From a checkpoint of a small transformer trained on Wikipedia: 7374 steps.
Each number is 200 + 20 x the weight over its row's rms, rounded and kept within 0 to 999. Layers, rows and columns count from 0. The size before them is the row's rms in percent of the matrix's.

# layer 2 attention output, 96x96, rms 0.0876, rows 0-95, columns 0-47
118,171,204,191,180,212,219,198,175,173,189,214,171,197,166,206,202,178,240,191,218,184,166,193,241,178,217,202,218,162,212,205,185,186,199,193,218,185,181,238,209,204,196,152,208,174,218,216,206
126,185,194,197,214,206,198,174,180,169,182,182,172,198,194,212,209,195,217,196,180,179,198,215,243,167,195,185,159,156,199,192,203,190,207,213,204,203,214,199,235,238,237,194,186,189,188,150,183
081,200,168,216,206,204,194,207,222,195,204,178,193,178,225,210,197,204,194,230,186,181,192,205,212,184,225,171,198,202,207,196,187,229,224,189,160,224,227,184,162,196,177,207,216,220,218,184,168
086,193,198,199,199,238,186,188,208,192,194,231,166,189,201,199,221,182,221,207,197,208,178,212,231,174,191,233,232,164,196,201,188,193,184,189,200,188,181,175,237,215,185,224,209,171,198,219,205
104,193,209,236,178,193,208,221,186,197,198,204,220,182,196,179,215,190,216,206,206,166,190,183,213,203,241,197,193,204,220,159,223,218,151,193,176,197,208,230,180,187,181,177,175,192,208,216,152
094,181,192,213,213,216,195,204,169,182,170,196,173,186,198,206,219,186,202,203,158,193,203,206,204,202,227,215,188,188,205,202,181,194,250,191,159,202,138,201,207,225,230,173,221,221,215,178,186
090,184,207,195,198,185,193,212,172,194,183,184,195,192,205,186,222,226,198,193,172,206,197,195,189,212,217,183,188,220,208,198,208,192,220,228,190,214,210,198,198,171,215,209,188,197,156,147,165
083,194,168,175,227,209,182,202,229,187,205,206,190,152,173,210,222,186,226,222,178,178,183,185,237,171,188,178,204,175,211,179,196,184,227,239,193,202,209,217,216,224,201,216,197,186,176,203,219
096,162,221,205,200,220,185,194,194,163,200,197,173,172,183,222,221,157,224,212,177,179,173,204,235,195,192,201,200,178,249,163,185,162,212,207,187,207,217,214,190,190,209,225,190,228,184,227,208
117,210,195,202,210,197,178,199,226,202,208,223,222,189,177,182,219,194,207,187,220,213,195,208,205,194,198,215,229,207,223,198,230,189,195,209,198,222,196,196,173,153,184,186,151,205,179,214,208
104,185,225,214,186,196,199,220,213,228,220,202,216,204,203,203,195,196,200,207,207,198,190,184,189,205,206,215,221,223,189,188,208,215,210,207,183,183,194,200,161,206,173,165,214,216,211,211,230
114,210,237,163,203,171,180,215,234,223,219,177,230,200,195,186,222,204,179,206,199,215,230,202,170,221,186,213,204,239,199,202,214,200,188,213,186,222,186,171,202,170,200,205,211,199,216,203,165
103,216,191,202,201,176,207,191,185,165,187,187,172,224,187,244,222,172,209,190,212,207,210,230,216,188,163,203,140,164,174,249,190,201,189,197,197,200,204,214,187,204,182,217,187,177,211,197,176
086,188,236,209,210,193,199,195,175,203,217,203,194,211,211,197,198,201,210,202,175,195,204,164,223,174,180,195,200,158,186,195,197,178,209,218,213,195,170,185,229,251,212,225,208,207,173,187,202
133,195,201,193,173,204,201,211,156,171,183,191,214,187,207,205,193,196,187,221,182,223,208,190,173,238,215,175,167,225,187,210,211,171,191,178,187,198,221,247,218,206,195,192,167,171,196,189,213
077,222,188,210,203,219,223,165,200,203,187,237,206,202,192,160,202,191,194,208,229,233,204,192,184,198,175,201,204,207,184,187,237,174,191,230,234,166,192,227,243,229,215,188,191,207,208,191,220
089,181,225,193,217,210,200,203,197,222,187,195,206,191,193,205,202,207,188,166,206,187,213,185,186,201,202,210,208,213,211,190,206,189,186,239,260,215,196,180,217,205,209,224,210,167,206,184,178
114,200,228,222,193,215,212,185,205,193,216,217,218,183,186,177,221,195,215,180,229,198,195,189,215,193,195,222,201,191,216,197,229,161,195,189,218,236,186,175,211,202,218,215,168,178,189,192,175
106,198,209,220,195,189,232,204,182,194,231,207,215,212,201,180,193,218,180,200,206,232,204,198,147,248,200,207,205,253,188,194,223,212,198,175,211,226,184,193,205,195,226,182,221,190,208,191,156
093,207,222,210,191,203,192,189,178,204,221,172,229,204,194,195,190,216,186,166,217,191,209,198,182,230,196,197,204,229,173,230,199,180,207,190,235,240,187,170,233,203,200,195,186,129,198,174,190
090,202,199,204,202,173,255,211,198,235,196,199,195,197,191,168,223,211,212,216,193,255,217,199,176,216,205,174,196,228,167,210,192,195,193,190,178,221,218,184,216,187,206,214,212,235,185,186,210
080,179,205,228,210,202,195,203,193,174,210,192,190,194,187,192,212,208,208,175,201,164,211,221,226,186,229,196,218,175,246,210,201,200,178,158,219,223,202,181,232,189,237,165,198,170,197,176,153
109,161,185,235,216,214,197,214,171,165,199,197,195,190,212,211,209,194,202,202,167,167,178,198,227,192,226,186,202,184,226,165,198,207,163,197,210,205,213,192,226,189,204,222,205,167,174,209,196
103,198,194,206,174,205,197,206,204,181,161,207,213,213,214,229,214,183,191,200,184,203,219,220,192,224,218,215,180,214,212,207,210,196,182,216,208,225,203,185,225,233,222,194,179,211,194,164,170
093,184,211,206,217,217,209,233,178,193,209,197,217,140,235,171,179,197,177,185,177,198,203,187,182,230,218,215,195,231,207,179,220,195,214,214,214,213,196,184,170,183,227,200,198,222,160,174,190
100,185,197,193,195,198,222,222,181,202,209,201,216,185,193,217,182,221,198,198,212,197,228,186,206,189,205,173,196,188,223,213,216,226,180,204,211,194,177,215,205,194,196,180,206,165,208,189,164
098,198,197,193,222,167,226,200,217,225,206,205,197,203,181,211,192,191,187,201,231,194,224,205,218,181,192,212,210,191,184,214,194,221,178,175,238,228,191,170,232,202,223,206,234,154,217,175,191
090,210,196,195,186,187,204,222,217,213,210,211,226,193,212,190,175,207,172,217,185,237,213,203,155,245,195,171,207,242,205,226,213,201,225,209,214,224,171,207,205,232,190,164,199,162,216,188,209
114,185,180,208,223,229,182,183,218,199,199,203,201,191,205,197,193,201,195,174,195,175,187,213,211,203,210,232,221,199,225,163,193,188,236,207,197,193,190,191,243,222,226,215,221,230,195,231,245
096,227,200,192,173,185,208,225,186,192,178,206,224,181,208,206,187,196,165,235,184,248,240,195,148,246,209,169,208,243,211,211,218,211,203,189,211,190,173,221,217,197,205,195,176,196,212,227,232
092,173,203,201,172,229,196,190,186,185,215,211,205,197,185,207,184,200,198,192,204,194,185,200,176,235,226,186,227,229,222,205,212,198,219,223,174,176,227,210,196,231,210,206,208,233,175,222,206
091,195,198,179,192,195,218,184,206,192,184,215,176,227,200,222,184,174,205,202,212,202,194,213,223,179,162,206,220,162,182,201,191,189,237,198,206,205,182,183,215,218,220,184,221,182,199,166,201
092,211,158,196,220,219,209,189,195,198,164,199,165,204,179,214,207,209,225,184,227,171,184,216,222,166,213,207,189,174,202,203,194,200,224,191,180,203,195,212,163,193,193,171,219,206,212,179,182
084,195,184,150,200,197,193,198,235,224,200,207,174,202,151,227,203,165,232,243,202,211,196,232,218,185,177,209,233,187,196,208,181,221,202,213,201,214,151,207,193,216,198,185,187,201,206,212,214
076,240,195,192,215,197,156,199,186,201,188,184,167,203,184,216,259,210,219,219,165,215,175,171,193,191,188,201,173,194,176,240,175,188,220,235,212,196,182,215,190,219,217,193,209,202,176,192,208
088,219,194,214,178,218,181,197,217,207,235,222,234,194,207,205,203,192,188,222,225,220,172,179,182,214,178,206,223,226,200,223,218,199,210,176,183,208,172,217,195,203,196,203,216,149,234,226,200
087,203,221,206,197,238,214,196,177,208,208,189,201,182,201,162,184,232,216,173,224,201,197,187,188,207,218,205,205,209,182,194,216,200,219,177,167,161,182,247,193,219,201,192,204,222,219,225,208
104,225,191,189,215,222,204,166,190,180,199,187,184,199,174,203,191,195,234,197,223,199,197,217,219,181,177,215,172,168,186,231,210,227,235,230,171,223,179,197,213,205,187,224,223,234,173,221,219
099,227,186,186,183,182,173,178,186,172,187,187,197,220,185,240,216,212,195,226,169,222,204,215,180,201,189,165,165,207,190,245,185,217,193,187,188,214,214,197,188,175,202,209,199,199,209,173,167
107,239,174,164,193,179,215,184,201,169,168,214,191,217,187,230,203,181,207,214,227,222,210,218,191,196,158,181,153,190,191,234,191,192,193,217,174,228,194,164,216,189,204,241,189,204,195,209,169
083,199,218,185,187,183,190,198,219,211,210,192,192,228,201,212,225,188,211,199,200,205,193,214,201,199,209,213,226,207,196,197,184,199,198,210,170,239,202,183,177,217,174,239,183,229,229,207,187
094,213,227,218,199,205,233,207,196,207,213,193,205,220,203,165,197,228,165,177,208,233,230,200,152,227,196,231,214,237,161,221,219,222,169,187,191,191,189,212,202,227,191,177,234,173,217,198,201
099,211,211,235,193,216,185,196,194,176,224,189,221,193,185,169,207,223,193,182,191,211,201,198,188,217,180,203,200,218,201,198,244,202,183,184,193,196,188,196,193,207,165,180,174,192,184,219,179
076,222,210,197,218,197,201,204,180,210,214,163,215,190,208,184,202,229,216,188,179,209,198,196,201,203,218,204,183,206,193,226,190,170,155,231,170,220,206,177,201,179,177,261,167,226,195,222,207
119,202,216,191,241,207,197,193,258,238,232,169,192,190,177,170,203,218,219,165,209,206,206,183,221,179,174,219,200,187,190,204,193,186,189,194,189,242,178,166,237,200,212,224,202,189,204,213,199
088,191,201,205,191,243,207,176,165,183,167,214,218,199,247,207,177,188,177,171,204,222,210,204,179,231,199,217,168,223,183,196,215,211,204,201,225,200,225,197,222,202,230,223,216,189,160,215,170
109,212,198,210,186,207,196,182,174,204,179,201,226,223,189,195,205,187,190,196,195,209,208,209,160,246,208,162,173,234,172,183,227,172,222,243,215,231,182,182,230,226,237,218,191,220,213,172,189
097,214,163,207,216,205,197,176,221,216,207,221,206,175,182,195,184,213,236,208,217,182,169,155,232,157,208,183,220,181,204,200,200,165,206,190,212,151,221,236,200,202,198,198,190,245,214,234,222
085,224,191,164,200,180,170,187,229,225,206,167,209,210,197,214,173,187,171,193,183,229,211,216,172,220,163,211,197,222,183,229,191,208,183,170,213,229,193,171,239,215,204,188,191,206,185,179,224
111,201,196,208,220,210,200,201,212,209,207,194,202,234,219,193,192,206,201,163,194,171,181,217,211,190,207,227,218,205,203,205,190,230,165,210,190,197,194,182,192,180,173,201,197,228,243,194,181
108,200,185,192,173,191,192,240,197,192,163,203,196,179,222,240,219,167,195,230,165,184,195,194,201,218,245,194,186,203,201,222,184,194,193,212,181,216,234,211,196,195,186,210,171,207,228,157,184
115,237,179,201,193,187,220,169,201,191,178,208,202,228,177,217,201,166,186,203,225,223,213,235,180,219,172,205,190,213,185,229,221,201,194,211,173,246,185,195,216,198,206,213,218,174,196,187,179
107,215,180,193,166,199,185,214,211,176,177,245,206,193,188,218,215,193,195,260,191,196,208,195,186,219,220,164,213,222,232,203,218,237,226,194,203,196,204,199,195,208,191,205,218,193,206,170,189
106,192,170,204,233,199,216,189,213,187,205,216,179,195,187,203,197,185,204,168,208,214,189,212,210,194,183,228,213,184,219,207,201,240,212,223,187,217,185,171,159,168,201,171,212,207,193,187,206
096,209,223,178,186,165,226,196,183,195,203,216,214,218,210,199,184,167,185,200,213,213,200,203,186,223,171,183,192,205,200,203,211,199,183,217,241,214,214,189,209,202,219,164,193,169,210,149,210
087,192,205,205,185,210,192,207,186,179,182,200,190,196,188,187,247,197,197,201,222,195,184,194,195,200,227,198,201,206,191,148,221,202,185,217,192,175,201,236,183,203,186,192,232,177,194,230,218
110,185,213,218,198,195,194,192,193,198,168,200,198,228,209,200,201,195,172,166,179,190,214,201,183,225,244,197,198,218,217,174,221,228,196,179,200,195,184,192,222,207,198,201,234,185,193,176,212
099,186,197,215,191,183,208,234,220,209,200,233,218,193,222,215,212,168,171,232,224,203,225,202,194,210,178,219,219,205,200,152,201,201,192,185,203,220,212,187,204,202,193,218,173,191,173,200,195
099,224,195,193,180,175,193,185,178,174,169,192,202,237,204,229,178,177,182,189,177,205,219,240,173,230,202,199,151,212,209,232,197,226,203,216,220,193,196,199,214,208,218,187,192,204,175,168,189
112,200,185,185,209,183,184,188,211,222,192,197,183,210,199,219,215,219,214,223,164,211,206,183,206,170,200,163,187,189,202,224,178,185,200,214,186,201,193,203,206,188,215,219,219,212,196,209,196
096,173,173,207,189,197,202,244,187,170,182,217,212,187,233,245,209,158,171,205,183,187,209,225,186,235,224,188,204,218,246,173,218,232,171,204,203,195,205,194,210,202,183,210,185,189,168,183,180
103,182,233,186,196,171,192,217,178,196,200,170,216,210,225,211,223,200,175,212,150,218,237,224,182,219,208,193,181,214,195,181,213,198,199,161,190,186,198,202,195,236,182,196,186,183,178,220,224
081,201,197,188,205,180,186,220,207,182,205,191,191,191,208,231,214,203,179,204,166,214,219,208,196,204,164,162,176,212,187,211,172,206,202,195,197,186,163,210,246,243,197,213,222,194,185,213,194
099,191,189,188,182,215,206,185,202,182,165,219,176,204,198,208,215,177,212,206,187,191,204,227,225,199,214,197,212,183,211,187,194,218,186,190,236,145,220,236,210,241,219,159,228,187,244,208,204
103,218,181,212,174,195,195,204,210,217,188,201,199,168,200,186,208,222,229,241,191,195,181,173,214,175,237,159,188,190,184,206,209,200,200,195,207,197,185,158,249,193,223,217,194,208,188,199,207
095,240,204,193,205,191,188,176,210,232,198,208,231,176,223,183,209,198,183,213,187,252,221,171,163,222,189,185,177,225,169,200,221,154,205,208,194,179,207,241,198,229,216,213,216,190,219,201,205
073,192,186,196,189,187,212,210,187,157,151,256,185,196,208,244,200,153,191,220,204,203,216,189,211,201,221,179,223,190,207,212,189,188,189,199,189,206,161,168,228,218,173,206,197,204,207,217,197
073,226,179,185,175,223,216,217,204,188,196,233,210,181,244,234,180,149,210,227,202,207,187,205,205,209,206,184,191,204,210,228,180,242,179,227,184,203,212,198,180,180,165,232,209,196,194,207,169
092,229,160,159,211,158,206,211,207,194,184,189,195,210,223,211,194,206,181,222,177,220,225,234,183,198,203,189,178,211,188,221,182,183,200,249,189,190,192,223,202,209,193,211,184,247,209,220,237
092,220,176,195,206,230,223,185,193,183,178,214,171,196,205,190,203,205,214,192,211,214,200,208,208,182,181,200,197,174,182,217,196,177,197,188,207,193,201,247,171,195,203,177,176,190,205,215,247
108,201,178,203,209,203,203,194,228,210,191,214,194,206,207,212,191,191,203,178,214,194,189,197,216,176,199,217,207,191,198,207,207,201,189,185,218,212,212,203,201,186,177,189,184,151,231,191,224
106,161,202,251,211,215,175,214,222,173,223,195,183,184,198,181,234,211,216,172,188,163,163,194,220,202,234,225,212,199,237,183,211,172,224,224,183,203,230,209,197,208,195,210,176,223,183,180,223
102,225,192,167,191,187,186,216,223,201,206,211,229,162,229,212,180,183,166,217,171,232,207,171,156,246,190,188,200,253,188,203,222,194,213,200,201,208,200,179,173,169,192,183,197,209,193,220,220
106,212,203,193,224,176,203,219,202,207,229,159,211,211,210,167,181,239,211,175,208,191,183,188,207,182,199,203,171,194,196,222,205,219,199,227,193,195,211,178,174,191,189,193,201,230,183,225,209
088,176,231,218,176,196,231,228,187,212,216,236,218,195,218,184,178,194,173,185,196,198,203,163,179,228,230,191,223,228,200,194,212,241,172,185,236,213,160,180,221,172,197,155,217,153,233,192,191
113,217,205,184,197,203,197,187,242,237,195,194,191,196,179,178,202,215,223,198,213,217,195,193,202,189,197,216,208,196,221,216,213,225,196,172,170,192,161,209,147,194,166,137,201,194,216,234,227
103,189,201,211,175,202,205,217,189,198,202,203,206,187,207,160,204,223,192,214,185,197,185,196,181,217,245,190,208,222,196,174,209,172,202,189,242,190,224,218,211,191,201,170,179,189,208,210,231
105,169,213,211,172,225,214,194,169,166,179,214,176,220,195,188,198,181,206,201,178,196,184,227,205,223,209,205,210,202,216,173,197,202,200,162,212,184,172,213,203,206,219,130,199,178,228,188,150
091,173,171,202,194,215,210,241,204,202,176,209,201,158,198,225,193,180,193,189,198,180,201,199,209,209,233,212,211,213,212,174,193,181,232,218,196,246,204,165,218,173,220,202,198,210,187,171,200
085,163,199,221,215,220,215,198,203,194,186,226,184,198,199,218,212,159,202,177,189,155,195,185,252,192,223,199,256,176,206,156,187,188,211,222,205,214,175,173,216,206,223,228,204,201,209,174,181
118,220,175,189,210,223,212,146,206,183,175,221,184,221,195,186,166,198,186,174,206,236,211,228,183,213,159,215,198,213,187,221,210,174,198,181,208,190,191,221,219,229,207,185,194,179,180,176,228
125,218,193,192,213,187,209,187,195,210,206,190,192,199,201,196,170,216,216,190,210,211,197,189,217,173,179,194,164,170,176,209,186,205,143,153,188,193,205,215,215,176,171,219,198,163,214,230,181
104,230,186,201,224,237,181,159,201,166,209,205,185,186,161,189,208,174,231,208,227,209,191,228,224,184,152,223,208,166,205,201,203,170,221,178,180,211,183,204,179,187,193,205,182,192,174,172,192
125,175,199,225,221,213,195,197,224,231,215,225,181,221,165,188,219,205,245,196,228,173,161,193,244,162,219,234,243,164,215,183,172,193,215,192,183,219,199,205,184,197,170,188,196,161,210,198,228
100,199,200,223,187,202,178,188,150,148,172,190,202,207,216,231,171,163,181,197,189,175,200,216,194,233,235,213,168,210,212,213,197,191,178,215,193,195,228,209,213,216,188,246,179,202,187,205,169
081,195,160,210,173,202,208,203,192,206,171,228,186,207,224,229,204,201,195,214,184,183,171,184,192,212,251,169,180,222,189,223,184,218,191,194,213,207,185,191,218,214,174,203,200,171,224,198,201
093,206,163,168,178,177,198,179,199,173,162,211,164,194,197,235,219,204,222,248,174,217,198,208,211,183,209,161,168,169,212,218,186,189,205,206,186,188,174,238,216,194,212,215,207,210,195,225,209
080,213,174,180,229,168,208,212,222,207,221,192,225,160,204,209,202,192,207,201,201,209,199,187,206,200,195,191,186,199,214,200,204,222,203,203,191,228,188,131,215,215,204,218,213,204,237,211,179
102,185,212,226,206,192,201,197,219,198,230,215,211,222,201,214,186,189,179,205,189,178,216,202,204,212,202,218,229,207,226,199,187,198,198,229,212,215,222,212,210,218,207,188,173,211,193,190,192
100,206,214,187,201,200,184,214,213,223,225,190,224,163,199,197,199,201,191,231,178,187,222,183,193,221,210,185,214,219,207,180,206,225,182,172,196,214,231,205,178,192,178,211,183,157,180,191,184
103,197,191,205,199,227,176,187,237,239,206,205,213,184,166,211,191,175,221,210,230,165,185,208,223,185,211,235,242,193,217,173,188,218,218,213,204,201,206,213,177,230,190,183,211,209,217,181,207
119,237,198,164,207,188,222,180,197,209,205,196,203,200,195,186,178,223,228,215,221,252,200,184,192,180,154,190,178,186,172,230,195,176,224,194,186,220,183,193,178,199,177,218,208,212,204,225,218
140,192,191,223,183,177,194,199,201,198,185,227,227,218,221,219,218,171,164,195,206,195,221,221,174,237,236,208,201,238,194,187,206,200,183,177,198,175,206,210,209,213,189,212,175,212,217,198,188
102,188,227,201,215,180,196,186,216,223,229,195,190,208,189,185,202,211,194,198,180,224,208,181,202,187,189,216,209,198,189,211,207,218,159,212,188,192,211,209,198,207,177,195,175,216,178,222,194
114,193,206,192,185,248,185,179,206,185,194,214,196,170,181,223,208,161,197,211,201,206,205,215,207,221,193,211,218,205,211,179,214,205,229,213,205,186,212,210,192,214,213,178,202,225,188,198,201
084,186,223,204,226,202,201,204,177,210,182,180,194,201,206,209,232,207,209,167,211,197,214,221,203,201,215,217,196,195,198,180,185,183,217,141,201,186,221,223,185,206,172,229,175,174,220,220,225